{
  "n_layer": 11,
  "d_model": 224,
  "n_head": 5,
  "n_kv_head": 5,
  "head_dim": 64,
  "d_mlp": 768,
  "vocab_size": 10542,
  "activation": "swiglu",
  "norm": "rmsnorm",
  "norm_place": "peri",
  "norm_eps": 1e-05,
  "positions": "rope",
  "rope_base": 10000.0,
  "rope_fraction": 1.0,
  "qk_norm": true,
  "attn_scale": 0.175,
  "bias": "none",
  "tie_embeddings": false,
  "parallel_block": false,
  "extras": ["shifted keys", "gated attention", "value residuals", "capped logits"],
  "init": "trunc",
  "init_std_qkv": 0.045,
  "init_std_o": 0.00803,
  "init_std_up": 0.045,
  "init_std_down": 0.00518,
  "optimizer": "adamw",
  "lr": 0.00138,
  "beta1": 0.95,
  "beta2": 0.95,
  "weight_decay": 0.31,
  "lr_head": 0.00657,
  "grad_clip": 2.0,
  "warmup_steps": 260,
  "schedule": "wsd",
  "decay_fraction": 0.591,
  "decay_shape": "linear",
  "final_lr_fraction": 0.0,
  "batch_tokens": [16384, 32768, 65536],
  "seq_len": 256,
  "doc_mask": true,
  "train_tokens": 295600000,
  "steps": 8241,
  "dataset": "wikipedia_en"
}
Each number is 50 + 12 x the weight over its row's rms, rounded and kept within 0 to 99. Layers, rows and columns count from 0. The size before them is the row's rms in percent of the matrix's.

# layer 5 MLP gate, 768x224, rms 0.0885, rows 371-412, columns 112-167
091:36 37 70 53 44 47 54 56 47 63 51 55 65 41 57 54 55 43 51 53 51 31 54 51 51 51 34 41 58 44 56 38 48 68 60 40 42 62 44 37 42 77 41 75 43 77 64 47 37 18 43 47 53 55 60 46
093:52 61 51 55 57 45 44 75 41 29 39 48 50 44 57 40 55 26 49 30 62 63 52 67 30 58 23 44 58 43 48 63 64 48 50 44 48 59 84 44 41 73 52 65 45 66 34 73 51 49 64 50 55 48 60 48
100:28 56 48 31 49 35 44 48 60 48 50 41 60 36 60 65 56 71 38 66 25 64 75 59 81 58 47 33 42 60 54 48 48 48 39 57 34 42 36 49 51 27 53 47 51 55 51 68 58 42 37 53 77 44 43 47
096:30 61 68 66 44 54 65 42 62 40 45 54 54 41 46 60 46 53 51 49 77 62 55 61 42 45 49 49 59 33 73 53 32 55 17 26 59 51 47 50 30 46 46 53 45 58 49 30 52 41 37 45 51 56 52 52
107:44 62 38 55 63 45 45 46 62 41 59 45 52 49 45 49 51 46 43 57 26 43 48 67 79 30 39 47 51 38 46 64 47 41 40 49 45 49 34 42 59 42 33 53 59 31 44 35 47 54 53 62 54 64 39 30
092:61 61 44 43 41 61 48 51 44 57 43 64 64 49 41 44 25 60 36 63 32 57 62 36 58 35 45 54 33 65 36 52 72 47 56 41 68 42 31 24 68 41 53 46 39 64 43 51 57 46 52 77 33 22 46 52
099:61 27 48 59 38 58 29 35 59 40 63 76 30 49 51 41 47 36 37 50 50 44 43 48 54 42 29 71 75 39 40 45 41 34 36 45 42 57 62 49 55 40 40 57 53 58 46 27 54 50 67 21 26 38 45 46
101:44 58 38 58 43 32 40 57 43 53 49 58 30 50 66 53 59 65 57 59 62 43 74 50 67 50 52 38 35 43 41 41 34 54 64 40 50 61 46 60 41 33 54 43 48 37 26 71 38 68 47 44 55 47 40 73
101:48 44 44 59 55 65 56 51 63 60 66 63 58 67 63 52 39 38 40 70 47 66 46 50 42 56 33 32 56 45 70 59 49 42 25 50 47 52 38 60 63 75 42 41 42 41 62 44 38 71 54 56 33 54 45 49
101:47 39 44 64 62 52 54 70 36 46 65 41 33 55 36 50 46 62 52 63 62 54 57 65 52 44 57 40 61 30 25 41 19 58 56 44 68 38 50 42 48 52 49 64 44 63 23 51 42 49 58 52 76 66 46 37
102:46 27 35 64 75 51 55 77 41 49 44 40 37 45 47 49 27 59 72 32 24 57 67 40 59 56 44 45 47 28 35 52 37 67 57 43 71 66 55 43 36 56 37 40 46 50 46 56 38 66 56 34 42 52 46 45
097:39 64 80 44 32 66 36 59 47 45 73 66 57 65 41 47 52 52 43 53 63 52 56 36 55 50 26 38 62 63 47 37 59 62 55 49 49 51 40 59 46 49 49 56 48 23 34 74 49 59 46 49 62 57 56 45
095:57 45 51 69 50 59 64 39 56 40 74 45 43 43 46 60 50 30 81 43 51 51 52 44 59 51 59 50 57 23 55 53 37 57 42 40 56 46 62 51 61 50 36 57 27 57 39 46 77 52 41 53 42 47 43 55
099:28 54 77 56 37 50 42 53 37 53 63 53 27 51 44 50 35 63 51 37 44 36 47 43 49 84 33 47 67 37 74 57 17 46 42 47 47 68 54 63 57 38 45 57 41 72 52 51 73 36 49 31 45 41 60 34
097:47 41 64 46 68 44 39 64 36 52 53 38 48 53 60 27 67 82 62 47 30 44 57 41 53 50 51 56 64 38 52 41 23 59 58 59 48 61 55 35 67 34 43 49 74 61 63 54 17 41 44 45 64 45 68 46
101:54 76 40 49 49 46 46 50 71 58 48 50 64 53 55 58 43 52 50 27 49 45 34 38 71 64 60 56 43 47 36 31 54 62 50 36 56 50 31 37 60 48 57 46 44 30 41 50 51 60 66 44 51 38 33 68
098:58 34 55 58 59 73 28 63 50 48 69 40 44 44 59 43 14 38 53 66 42 73 35 39 30 53 43 32 45 37 71 51 56 47 54 40 40 55 56 62 55 58 48 64 43 48 51 45 51 71 22 59 49 54 55 64
098:76 75 49 60 44 43 41 41 59 58 37 50 44 28 47 50 58 49 71 41 62 39 52 44 60 60 58 37 43 46 79 38 59 76 43 54 52 43 53 36 51 58 56 41 33 37 37 47 37 24 45 34 57 54 46 38
099:37 47 59 43 65 28 46 81 61 65 57 34 59 58 60 49 65 54 34 50 50 50 66 46 57 36 41 38 48 23 44 49 37 40 36 73 38 48 44 53 25 67 59 46 42 57 43 59 59 48 69 42 60 58 46 43
098:59 61 61 63 41 41 54 25 55 34 40 64 55 61 42 33 53 32 48 54 46 39 67 60 64 20 51 38 49 47 40 57 36 35 63 57 48 50 76 44 67 55 53 30 57 50 42 70 41 29 59 65 39 32 54 51
099:46 42 41 44 79 41 44 49 69 44 64 30 61 52 21 34 36 37 52 59 42 55 45 40 46 50 43 50 49 48 45 62 58 72 50 43 28 64 73 37 66 52 61 41 43 33 59 42 47 57 63 77 41 45 46 51
108:44 62 38 60 61 49 35 63 26 58 43 46 40 40 37 53 72 54 37 30 37 67 78 63 55 57 46 51 62 56 46 57 64 63 34 48 49 59 73 37 56 47 55 57 45 29 44 39 73 67 41 56 51 36 61 69
102:55 59 63 40 58 43 68 26 66 65 27 41 61 58 23 44 72 38 47 66 51 69 34 37 56 63 38 49 65 48 41 55 41 43 41 30 33 65 60 69 49 45 53 63 34 53 46 62 71 56 51 54 38 53 43 70
105:37 34 62 37 55 40 49 55 46 54 47 42 40 45 45 59 62 46 39 59 48 49 50 67 66 45 27 30 69 53 60 43 70 54 50 61 57 50 47 32 70 71 41 84 50 33 61 53 30 70 45 61 39 58 59 59
105:54 55 57 71 55 44 73 49 51 40 50 50 47 43 51 45 46 25 28 50 47 58 62 50 54 42 42 46 40 45 45 51 39 49 48 42 52 53 45 41 51 49 54 57 48 56 50 82 70 50 34 57 47 79 25 59
097:64 45 55 38 56 59 31 33 65 47 66 57 49 50 51 47 47 40 21 58 61 23 43 59 48 73 56 33 52 50 49 64 34 61 49 35 53 51 56 58 53 39 42 54 39 52 31 67 36 61 76 46 24 17 40 68
105:34 74 56 57 56 44 51 58 28 75 53 50 56 44 43 66 46 54 64 68 47 51 50 41 57 50 47 49 66 30 41 30 44 67 46 63 45 69 44 42 62 64 33 65 50 45 51 45 57 65 40 70 47 51 42 47
091:62 58 45 57 40 58 65 73 52 41 50 71 54 61 83 39 52 56 43 26 29 54 42 73 51 25 42 51 56 47 67 46 48 43 56 52 46 40 62 53 44 68 40 58 36 56 28 51 47 39 44 25 41 62 59 58
096:35 46 39 47 51 52 70 65 61 69 69 72 50 49 35 57 48 37 32 50 54 65 70 57 79 47 38 49 55 43 52 62 41 42 61 60 45 38 64 28 51 43 53 38 52 55 52 36 39 58 45 43 47 58 37 38
095:32 47 46 38 50 68 34 45 54 37 63 67 54 37 40 60 30 45 45 41 46 79 47 48 46 43 54 52 65 51 40 39 47 55 43 61 34 36 60 59 58 44 54 41 56 42 46 47 47 58 39 51 65 33 42 52
100:24 63 39 61 69 24 58 45 33 46 58 45 39 44 42 47 34 50 40 56 46 35 51 36 61 32 53 37 32 48 64 65 46 69 49 33 56 54 43 49 40 47 69 44 19 49 39 53 66 57 47 41 40 50 55 53
107:49 56 75 53 57 57 31 62 59 54 73 49 51 56 36 48 56 35 32 43 35 57 58 30 46 36 37 48 65 35 32 68 45 67 59 57 45 61 69 28 55 58 51 85 36 37 37 54 32 45 42 58 53 50 65 53
100:45 50 41 50 36 62 45 88 45 45 56 40 41 38 53 33 60 56 45 52 44 66 56 57 46 74 31 54 48 33 40 54 60 50 51 69 50 43 64 46 53 31 63 36 25 46 44 51 36 48 36 62 33 52 58 61
100:45 52 62 48 59 59 46 55 28 39 57 59 57 49 51 50 55 55 44 47 63 41 44 67 56 63 34 35 64 38 50 34 61 45 47 20 30 60 53 36 41 56 54 56 55 43 38 51 49 48 47 57 24 37 31 71
099:58 54 61 60 59 42 67 63 73 61 51 59 48 32 54 89 45 70 47 67 67 72 55 28 63 47 73 31 57 45 53 41 56 53 23 46 41 67 56 49 57 66 60 46 58 47 34 47 64 53 49 48 68 44 50 64
096:23 43 60 51 62 39 45 66 56 54 47 52 39 60 43 43 55 50 41 48 60 45 72 54 69 38 49 50 43 63 54 49 63 51 53 42 65 31 58 34 78 52 40 56 53 51 56 48 40 71 53 53 71 42 51 57
096:69 62 59 28 59 46 37 44 34 29 63 53 65 54 63 50 45 54 50 35 43 54 65 70 48 93 43 44 64 44 52 48 47 74 38 48 43 75 60 52 54 28 65 56 48 31 62 59 56 59 56 38 32 60 44 42
103:45 65 46 60 37 46 52 43 59 34 40 50 47 64 42 34 63 47 32 59 56 45 50 59 58 38 40 54 46 45 66 51 30 54 51 54 49 64 46 57 53 40 73 39 42 43 32 47 35 35 46 34 60 60 42 19
102:39 56 49 60 63 44 38 22 39 46 46 66 34 38 37 53 51 39 46 35 44 40 45 55 37 55 42 53 70 54 65 52 54 29 43 51 56 48 71 31 47 38 35 54 41 52 33 49 48 38 50 45 44 40 30 71
096:52 52 30 20 55 54 55 36 37 59 30 55 54 53 46 43 47 59 59 53 64 48 61 52 49 64 44 40 74 54 50 31 58 43 56 51 43 52 48 54 39 62 54 48 62 55 41 44 56 56 27 63 52 35 44 72
099:63 53 67 55 48 59 38 25 56 30 70 51 53 36 36 31 56 40 54 56 34 45 35 37 39 39 44 37 59 53 47 41 40 49 69 60 38 62 48 49 47 49 63 49 68 53 31 53 49 63 81 47 29 51 26 78
104:28 61 44 52 70 43 47 44 42 36 43 56 55 18 47 46 37 40 52 50 51 57 63 48 66 20 37 60 52 53 48 65 50 37 42 54 43 43 85 61 43 57 50 45 55 38 42 67 57 51 67 43 52 52 38 63
# layer 5 MLP up, 768x224, rms 0.0896, rows 371-412, columns 112-167
090:54 47 55 41 46 52 54 50 59 53 44 59 57 63 64 69 54 48 37 71 68 32 54 59 59 57 37 49 32 56 27 53 59 20 65 39 28 64 40 52 44 66 34 41 59 51 34 51 63 42 54 38 43 40 20 64
096:56 41 52 48 25 39 48 34 74 50 36 69 43 65 64 63 37 52 44 59 53 20 43 53 37 59 30 55 58 67 43 64 49 53 41 63 41 40 59 38 57 43 43 39 46 73 45 49 63 59 60 53 52 36 41 53
099:68 49 53 57 51 62 27 39 44 47 49 50 68 38 41 42 61 54 52 49 56 59 56 75 63 63 48 59 39 42 55 47 45 55 48 30 82 45 61 50 55 50 53 51 39 63 39 54 49 60 52 64 72 56 48 62
094:65 37 31 49 36 48 60 43 50 57 51 39 45 47 52 63 42 82 54 51 36 27 41 53 38 39 62 49 53 36 63 40 57 47 53 51 29 62 55 36 54 38 42 64 63 57 53 62 48 41 49 55 69 52 54 47
108:47 57 57 41 48 52 55 44 41 59 46 47 15 39 60 33 57 54 58 53 56 60 35 38 50 54 45 67 48 50 59 21 63 61 55 38 39 51 46 40 28 63 56 61 40 69 50 69 52 74 53 43 29 54 62 48
099:50 61 65 40 68 49 53 50 40 52 47 53 60 30 48 30 52 30 40 56 42 38 48 51 82 34 49 72 33 41 61 42 47 54 48 31 43 37 31 24 86 41 57 46 55 58 54 50 59 51 33 68 30 60 65 49
100:54 52 43 54 41 58 62 64 60 32 42 52 58 55 56 34 48 51 47 49 40 58 35 46 67 45 53 83 41 47 52 38 44 34 47 79 10 55 50 45 71 43 40 39 58 60 47 69 40 35 54 42 56 70 47 50
098:31 49 38 28 53 52 41 33 68 57 53 46 52 27 66 51 65 54 53 52 54 54 53 29 51 65 49 57 38 45 57 45 52 49 42 57 53 56 52 60 49 43 62 50 62 40 39 37 52 71 39 45 39 54 50 45
098:56 55 45 45 70 06 61 64 49 50 56 54 51 57 38 41 60 35 45 60 53 37 58 43 47 45 52 51 25 61 33 31 65 62 35 49 56 56 43 59 57 40 58 49 45 55 60 44 45 51 28 58 74 60 49 54
099:55 43 56 30 52 29 31 34 45 65 53 69 59 78 57 34 82 62 67 61 52 59 53 41 47 63 56 42 43 37 44 62 24 19 41 60 42 41 58 52 48 47 51 55 32 31 45 46 64 40 78 41 26 27 45 53
108:58 39 47 33 46 61 50 44 43 53 69 65 45 52 47 60 54 46 34 48 44 63 49 42 49 59 52 36 37 24 59 68 74 52 51 48 60 39 52 40 39 67 45 39 34 30 62 60 50 64 48 37 49 54 54 64
094:73 60 43 35 33 53 33 55 45 54 80 54 44 41 37 76 60 56 41 59 68 62 38 55 53 67 61 43 56 68 51 46 65 40 55 53 47 50 34 44 46 47 36 37 25 32 23 48 41 60 48 72 42 43 51 38
094:43 56 41 64 70 65 51 26 58 58 40 56 44 69 34 55 51 28 66 58 44 40 52 62 64 37 58 42 41 61 53 40 36 45 52 43 45 60 33 41 47 60 61 46 55 69 40 57 62 48 54 38 43 39 54 70
098:41 49 69 51 62 57 60 40 47 59 55 41 11 68 42 49 46 48 39 40 59 70 41 57 58 61 33 49 54 40 82 59 61 51 49 68 40 55 37 40 47 45 32 53 68 36 57 50 69 16 35 25 39 51 27 71
094:56 59 60 50 57 50 55 38 71 66 54 54 20 29 40 45 55 44 38 43 65 65 58 49 45 50 59 38 38 81 49 59 46 37 64 52 56 52 63 33 43 64 49 27 52 47 48 45 61 51 37 47 23 54 39 54
098:48 60 53 61 63 54 39 44 55 38 46 81 49 46 54 55 57 46 49 41 40 27 53 65 40 37 55 57 58 48 69 64 75 46 43 45 62 42 49 56 69 73 38 39 48 39 50 43 40 35 60 27 39 60 32 39
100:60 42 52 49 52 66 54 61 51 79 60 22 45 53 48 44 35 34 51 68 57 60 56 31 66 65 63 34 35 57 85 64 58 22 53 51 52 36 33 45 50 59 35 46 59 52 53 47 29 52 36 59 36 65 61 53
097:49 68 49 60 57 37 59 61 52 48 60 37 41 74 43 47 57 38 36 39 49 69 43 56 45 32 56 41 52 38 58 36 48 46 57 46 51 57 68 48 45 42 47 57 56 76 70 46 56 42 41 62 54 69 55 77
100:64 50 47 41 38 26 35 51 29 25 50 48 44 45 47 57 39 46 58 60 55 58 50 36 67 63 52 52 46 52 58 51 39 59 35 69 53 48 56 69 39 44 49 47 48 40 40 68 17 54 46 53 56 56 34 43
091:60 43 46 46 48 58 50 40 68 74 64 29 39 47 45 40 52 62 45 54 25 49 26 39 46 56 45 54 39 36 33 58 65 53 57 50 47 61 61 48 53 24 57 31 28 60 52 40 43 54 54 45 39 67 42 59
110:52 33 23 55 41 55 34 48 59 52 51 54 64 25 51 53 54 68 61 42 41 56 48 45 26 42 50 67 69 67 71 46 71 65 63 38 58 32 47 54 58 52 72 33 58 50 72 75 21 53 65 53 59 40 52 63
107:45 62 62 37 67 50 64 36 64 45 61 26 69 49 60 75 48 51 45 50 34 42 57 40 49 34 49 38 41 56 49 49 38 61 67 62 67 49 52 32 55 61 66 43 56 34 25 62 38 40 68 58 57 55 53 78
096:22 43 56 60 54 64 42 74 49 49 56 42 55 50 31 47 54 64 49 59 67 38 41 35 35 53 31 31 61 39 55 60 28 52 41 60 45 69 48 45 55 70 57 50 37 57 58 61 47 41 59 46 36 60 44 63
102:54 46 44 51 55 47 60 63 57 32 68 59 56 60 57 25 41 54 51 64 44 50 48 35 65 45 52 63 34 39 63 80 30 35 53 74 46 69 46 44 42 51 62 39 50 55 54 58 28 44 55 36 44 47 37 42
102:31 45 49 51 50 29 34 43 61 54 55 48 64 61 51 62 49 46 47 29 57 54 31 31 58 25 62 63 51 49 51 38 47 45 41 60 55 44 41 61 25 58 48 44 44 72 55 41 67 28 39 46 54 48 60 31
100:38 44 44 39 46 46 57 55 48 50 43 55 63 43 61 58 45 49 50 57 52 74 53 42 46 67 51 67 44 56 44 49 33 56 63 47 26 43 39 48 42 47 58 56 28 44 37 57 63 57 41 46 37 57 59 38
106:53 47 32 62 46 55 47 64 64 31 56 56 37 70 42 54 40 67 38 48 37 36 73 40 64 34 60 59 53 54 45 54 35 45 68 50 44 59 58 42 45 71 60 44 42 33 34 68 53 26 53 42 47 47 63 45
095:56 30 35 46 26 62 57 69 53 58 57 64 38 47 78 57 58 54 53 26 43 65 50 51 50 45 38 46 41 46 34 53 59 26 37 37 43 48 41 38 57 62 48 51 45 50 61 38 39 45 38 50 45 54 61 57
098:65 44 62 23 49 55 53 31 40 35 67 50 49 40 34 46 47 63 37 44 72 42 64 36 30 52 53 50 42 50 51 35 45 44 48 50 62 42 51 37 63 66 54 65 64 36 37 51 34 28 64 38 53 54 51 37
095:25 29 52 42 39 55 46 41 62 51 67 49 39 36 34 44 61 48 58 46 59 79 54 46 28 47 50 69 66 69 37 70 41 48 68 36 57 66 51 28 40 56 44 54 57 58 59 57 36 53 41 57 59 40 30 49
098:38 53 83 38 32 48 39 55 45 53 53 40 61 46 31 57 63 34 49 53 51 42 66 55 55 49 57 50 45 37 71 44 66 52 64 47 58 51 58 54 54 46 47 67 42 50 50 58 65 14 32 60 52 36 33 51
104:35 54 45 72 40 66 43 94 68 84 58 57 58 49 41 48 64 53 37 49 50 37 58 40 34 39 28 29 69 49 51 56 61 31 32 50 48 53 50 58 46 52 41 43 53 37 53 40 39 55 58 45 52 50 47 53
096:35 42 58 57 69 47 36 57 42 44 61 61 40 56 54 62 58 49 42 44 55 47 58 43 58 28 70 56 41 57 47 40 50 43 58 51 56 63 58 47 66 44 74 45 47 83 28 61 48 51 69 53 41 54 44 46
097:20 65 50 42 59 41 35 45 54 61 54 27 26 31 45 66 59 77 49 36 33 47 41 37 55 51 55 44 60 50 38 79 58 43 33 55 61 69 34 61 58 49 54 47 64 48 32 69 75 86 66 40 62 29 54 73
096:33 55 43 56 43 48 46 49 16 66 52 48 53 36 48 57 25 33 50 48 51 71 41 52 59 54 43 52 82 48 44 54 59 68 40 57 34 36 44 54 71 30 44 37 58 54 71 51 34 74 48 44 46 49 47 35
100:45 51 62 37 51 50 25 45 52 59 47 41 55 58 53 41 54 30 58 62 49 34 49 35 41 43 51 52 41 61 54 47 40 39 35 45 40 44 61 46 51 47 52 49 58 60 63 72 25 49 52 45 57 43 55 60
101:57 56 59 67 46 54 43 52 42 34 20 46 49 42 57 51 33 59 69 69 57 50 59 71 35 50 62 65 56 57 59 54 58 20 48 56 58 53 63 51 41 38 57 50 70 55 37 64 31 75 60 77 61 39 38 50
100:40 28 53 63 62 47 59 36 59 54 38 30 41 42 37 39 52 57 40 48 55 56 63 74 42 49 64 20 58 59 44 55 42 52 30 53 50 76 56 48 38 36 56 47 50 58 59 16 46 31 45 42 48 54 38 57
102:52 62 39 54 23 56 54 50 57 66 56 57 50 47 76 65 23 50 46 53 40 43 64 51 56 43 52 66 80 38 40 57 63 39 48 58 95 60 55 24 66 55 50 65 57 40 50 69 47 49 32 41 53 52 26 57
096:50 56 49 54 51 71 40 52 26 53 70 55 65 50 42 52 28 54 44 53 28 50 67 56 56 26 72 67 51 50 51 40 24 60 57 55 48 73 55 70 57 49 44 51 45 43 65 60 69 43 50 36 48 52 41 46
099:56 49 64 56 21 46 54 54 63 32 64 58 54 49 51 48 45 51 57 57 37 68 25 52 37 39 44 63 48 41 37 38 34 49 54 28 32 53 46 50 72 59 51 47 43 54 57 49 40 28 37 47 65 39 60 43
103:30 30 61 59 46 30 60 43 21 44 50 57 56 45 47 44 67 51 68 84 76 53 50 54 42 56 52 35 37 71 73 59 57 53 57 62 34 40 53 59 50 56 65 45 52 64 46 39 54 60 33 46 47 52 65 44
# layer 5 MLP down (transposed), 768x224, rms 0.0885, rows 371-411, columns 112-167
091:38 24 51 55 65 38 57 62 36 24 56 44 59 39 48 71 62 46 64 47 48 35 37 64 46 41 49 53 57 39 49 50 66 55 48 33 64 31 45 48 39 58 39 40 44 50 41 27 47 49 49 39 49 54 54 62
096:52 54 33 45 41 32 48 56 18 56 31 62 31 54 65 66 53 71 50 53 66 47 50 54 62 50 42 59 35 67 38 29 64 55 59 67 62 52 55 39 51 39 45 70 38 21 36 67 56 40 47 42 53 50 26 26
100:38 56 53 54 62 42 52 57 65 62 66 55 55 37 53 43 45 82 53 62 53 38 58 88 45 66 49 48 26 58 51 55 33 71 51 71 43 75 61 58 45 56 63 48 50 31 56 53 38 67 50 77 57 69 60 54
094:47 64 47 31 57 64 58 60 66 62 48 73 33 49 70 52 58 56 38 45 65 50 48 46 38 43 37 69 47 46 34 75 62 38 48 56 63 63 39 47 49 57 55 40 34 57 40 37 53 55 76 63 38 56 44 51
104:38 45 31 58 55 44 41 69 46 38 29 41 41 60 41 46 60 56 28 56 47 51 73 62 32 67 55 34 49 25 42 55 57 41 54 56 46 50 44 56 47 38 50 48 49 45 50 62 62 35 42 52 64 51 47 49
108:56 67 54 61 61 59 44 31 54 44 35 37 42 61 47 65 66 44 49 48 50 42 63 75 41 57 49 50 60 47 48 62 41 48 34 55 35 50 55 57 42 64 51 54 49 36 42 39 58 57 66 56 58 35 44 54
097:62 57 34 65 38 49 47 43 54 53 53 51 35 80 53 38 56 42 48 47 56 51 52 36 58 55 52 83 78 35 37 46 70 60 57 62 39 62 49 65 54 61 37 45 49 58 38 50 51 33 52 46 44 51 47 42
095:40 52 56 55 51 36 60 62 58 66 43 60 74 44 63 62 55 53 62 30 52 72 49 67 65 17 52 55 46 51 39 59 32 53 25 42 53 44 37 45 57 40 56 26 45 53 52 50 71 54 52 67 71 64 36 35
099:54 62 45 68 39 50 31 72 57 47 28 53 39 60 57 39 45 44 42 61 55 41 57 48 41 54 36 46 49 32 51 64 63 44 55 42 52 49 35 57 38 47 43 45 44 45 64 53 49 74 58 58 57 35 33 55
102:66 40 58 30 48 21 31 72 56 52 44 21 32 59 36 42 49 59 57 36 51 42 60 48 58 56 37 76 61 56 42 56 39 36 37 54 59 47 69 45 41 56 58 57 46 46 44 44 52 57 47 41 52 55 47 65
110:57 46 53 59 50 53 66 60 47 57 42 41 40 50 39 35 59 50 58 57 35 43 52 30 55 37 62 50 46 62 45 45 24 57 48 59 60 57 44 51 50 68 49 22 43 45 42 47 47 59 32 52 49 46 19 70
094:41 44 67 55 53 46 56 47 34 67 31 42 55 41 51 47 67 30 93 54 19 51 76 59 51 70 44 58 59 60 51 51 27 46 65 54 54 47 53 62 60 42 54 47 49 63 56 56 63 55 60 42 67 38 45 48
096:71 48 65 49 43 43 34 60 25 65 22 77 35 51 40 41 54 29 42 56 69 53 49 76 60 69 51 43 58 51 50 48 57 51 31 56 54 33 49 38 49 38 54 40 27 55 46 69 61 54 50 55 43 43 55 48
098:53 56 42 31 53 59 62 49 62 55 65 36 34 54 50 54 37 42 72 41 63 53 44 64 50 55 50 65 45 66 50 38 07 32 50 60 43 41 59 47 52 62 55 57 66 57 43 65 21 20 43 56 40 59 55 59
102:47 50 45 57 57 47 37 40 48 60 47 56 60 52 46 62 58 50 42 55 67 73 52 36 47 66 54 19 35 52 52 25 69 52 50 49 49 58 50 33 54 50 57 44 46 51 44 51 66 52 53 58 44 21 38 65
103:53 60 49 79 46 30 34 65 55 81 29 47 53 41 56 72 58 56 38 63 35 53 54 63 51 62 49 53 40 42 43 33 58 59 47 42 60 82 57 38 39 56 25 26 48 48 51 67 39 34 53 49 57 50 56 50
098:59 60 50 32 44 46 51 41 44 46 44 54 61 64 65 38 59 57 52 50 49 55 56 56 75 47 53 43 52 47 56 58 42 55 50 47 58 36 46 36 53 53 40 44 48 53 56 59 52 51 53 46 51 50 57 34
096:64 50 35 41 48 34 48 47 42 68 54 49 60 54 52 50 62 22 49 49 70 54 27 53 50 57 52 45 40 38 83 39 13 44 57 44 51 62 66 41 38 43 49 62 50 38 41 65 46 35 20 39 84 71 52 58
099:41 53 79 67 36 53 60 43 55 43 54 65 58 40 60 59 73 74 46 52 53 59 10 46 52 53 53 53 54 48 57 64 49 44 61 48 67 54 44 38 63 47 26 48 31 68 62 51 51 58 40 54 43 64 60 39
092:48 36 51 58 48 28 46 50 70 54 62 33 61 52 81 40 45 57 44 46 54 69 55 59 43 41 38 49 47 48 54 36 56 54 40 44 55 57 50 57 47 54 55 45 68 45 50 48 58 53 52 72 50 49 42 57
106:56 45 28 40 54 33 45 54 71 53 46 62 48 32 43 52 65 62 24 28 37 40 60 16 41 59 51 48 69 54 50 38 51 41 83 55 45 54 64 44 37 42 55 54 67 47 52 35 48 60 39 60 48 55 41 59
103:54 44 50 36 49 64 61 42 56 51 69 55 44 61 57 54 42 48 36 34 39 39 45 55 69 42 45 54 22 20 47 35 56 51 47 51 59 63 65 36 64 42 64 61 60 60 40 70 66 56 48 45 47 62 42 43
098:49 50 49 51 54 52 53 56 61 28 37 73 58 63 55 63 58 55 27 40 49 37 47 61 57 31 86 25 61 29 58 50 33 60 57 54 56 54 32 36 47 41 51 34 46 44 54 57 52 48 47 58 37 55 67 43
102:42 22 30 47 69 52 54 49 44 65 51 62 55 60 37 48 46 50 48 61 24 50 53 38 51 44 33 56 41 37 61 55 38 46 63 37 77 43 34 18 37 31 58 36 32 45 63 65 62 42 48 50 48 46 73 52
100:59 60 49 68 54 30 52 30 39 63 55 40 54 54 46 53 49 51 35 45 39 42 68 55 58 50 47 27 46 64 51 33 53 40 42 77 64 39 54 63 50 86 47 48 45 47 49 58 29 47 58 50 47 38 47 44
099:54 68 30 59 46 54 50 57 55 46 77 88 35 43 64 40 48 49 51 55 60 50 55 48 55 38 39 53 74 41 35 45 47 44 53 35 40 56 62 40 55 51 34 64 46 64 33 47 33 41 58 50 57 55 46 49
107:67 54 54 24 31 48 59 54 56 55 39 56 50 54 21 42 23 44 24 42 44 40 58 55 49 24 53 48 43 55 52 57 38 47 37 56 50 53 54 68 48 55 68 52 53 54 47 61 35 51 49 40 32 59 49 35
096:38 41 44 68 58 47 32 25 63 48 46 64 43 47 18 53 37 45 54 78 63 44 53 44 60 64 57 62 56 49 40 54 39 57 36 54 67 32 53 43 45 32 47 36 52 50 56 52 55 51 49 55 54 48 42 34
095:46 45 56 59 59 72 70 51 49 40 34 59 44 43 29 44 43 50 45 58 50 56 29 73 32 55 63 58 54 64 38 41 58 43 49 53 34 36 48 37 54 14 76 47 44 69 34 48 49 67 34 43 52 63 19 50
091:56 55 37 49 26 47 45 54 52 54 42 73 60 40 46 50 45 54 58 49 37 58 40 10 58 38 57 37 39 63 40 48 70 53 50 69 61 63 24 52 59 45 37 37 27 32 28 56 27 31 44 39 47 46 59 57
101:32 27 29 53 74 52 37 48 65 52 45 64 48 58 73 57 73 34 46 49 59 54 67 53 74 54 41 36 47 60 64 60 37 24 63 48 39 28 68 58 51 56 59 61 64 35 27 51 39 45 59 37 56 59 55 36
099:41 53 74 47 46 30 51 50 51 44 50 42 56 56 32 44 56 47 50 37 45 43 56 29 48 51 54 55 58 38 38 58 42 43 61 54 65 45 40 63 44 50 47 43 23 45 58 54 42 47 50 60 51 32 42 37
101:67 20 49 48 41 65 54 72 41 24 64 48 46 41 58 60 51 61 50 58 49 32 44 48 50 51 62 33 51 68 76 40 55 58 45 52 42 73 54 40 48 49 43 66 34 58 60 28 63 46 19 35 51 54 45 51
096:32 64 32 30 48 39 44 56 61 59 63 55 25 61 36 43 44 67 49 45 59 43 69 49 49 42 54 61 36 44 39 64 37 40 53 50 51 59 35 51 54 40 59 58 49 41 56 40 30 61 47 55 53 40 46 64
096:63 56 41 26 51 66 49 49 61 42 51 41 43 85 49 43 54 53 41 38 69 50 56 47 60 68 49 60 51 53 67 49 47 57 38 52 65 51 47 54 16 57 52 71 48 51 34 44 30 67 32 36 49 47 57 38
105:61 43 44 41 63 40 61 55 37 48 27 39 45 46 39 44 44 28 51 31 47 35 37 54 53 51 43 43 56 63 65 42 56 17 37 40 45 53 50 57 45 52 37 66 60 66 66 42 45 76 21 48 60 49 46 42
101:64 18 53 37 44 45 54 67 45 46 66 59 56 41 53 36 63 37 46 64 44 62 49 34 57 53 44 50 47 45 47 46 62 49 44 82 68 57 47 18 55 64 69 35 50 33 48 50 24 58 54 67 67 55 42 55
099:65 48 56 48 59 56 50 49 38 48 53 71 64 44 52 62 40 47 51 59 48 39 47 52 46 53 63 57 44 60 57 59 57 50 19 65 54 48 40 57 56 55 61 31 53 25 30 33 44 53 38 51 70 57 54 32
106:58 52 50 52 42 56 44 23 43 39 53 40 49 60 49 56 53 61 46 41 43 58 32 62 44 59 52 40 51 65 42 61 67 61 52 52 22 44 52 45 51 38 45 37 41 64 24 46 50 44 63 53 48 59 64 46
096:62 32 54 63 45 60 79 53 64 41 51 31 44 46 54 48 72 62 53 35 52 47 48 51 47 44 46 48 51 46 17 53 26 50 43 47 48 83 60 47 69 26 72 57 53 58 22 54 44 54 54 48 63 49 38 60
099:61 53 56 45 45 52 62 44 63 59 35 34 65 59 48 47 68 57 59 49 32 50 72 56 54 51 66 62 62 33 62 40 41 76 53 64 52 61 42 68 57 61 39 46 50 62 47 60 53 59 49 74 53 59 41 50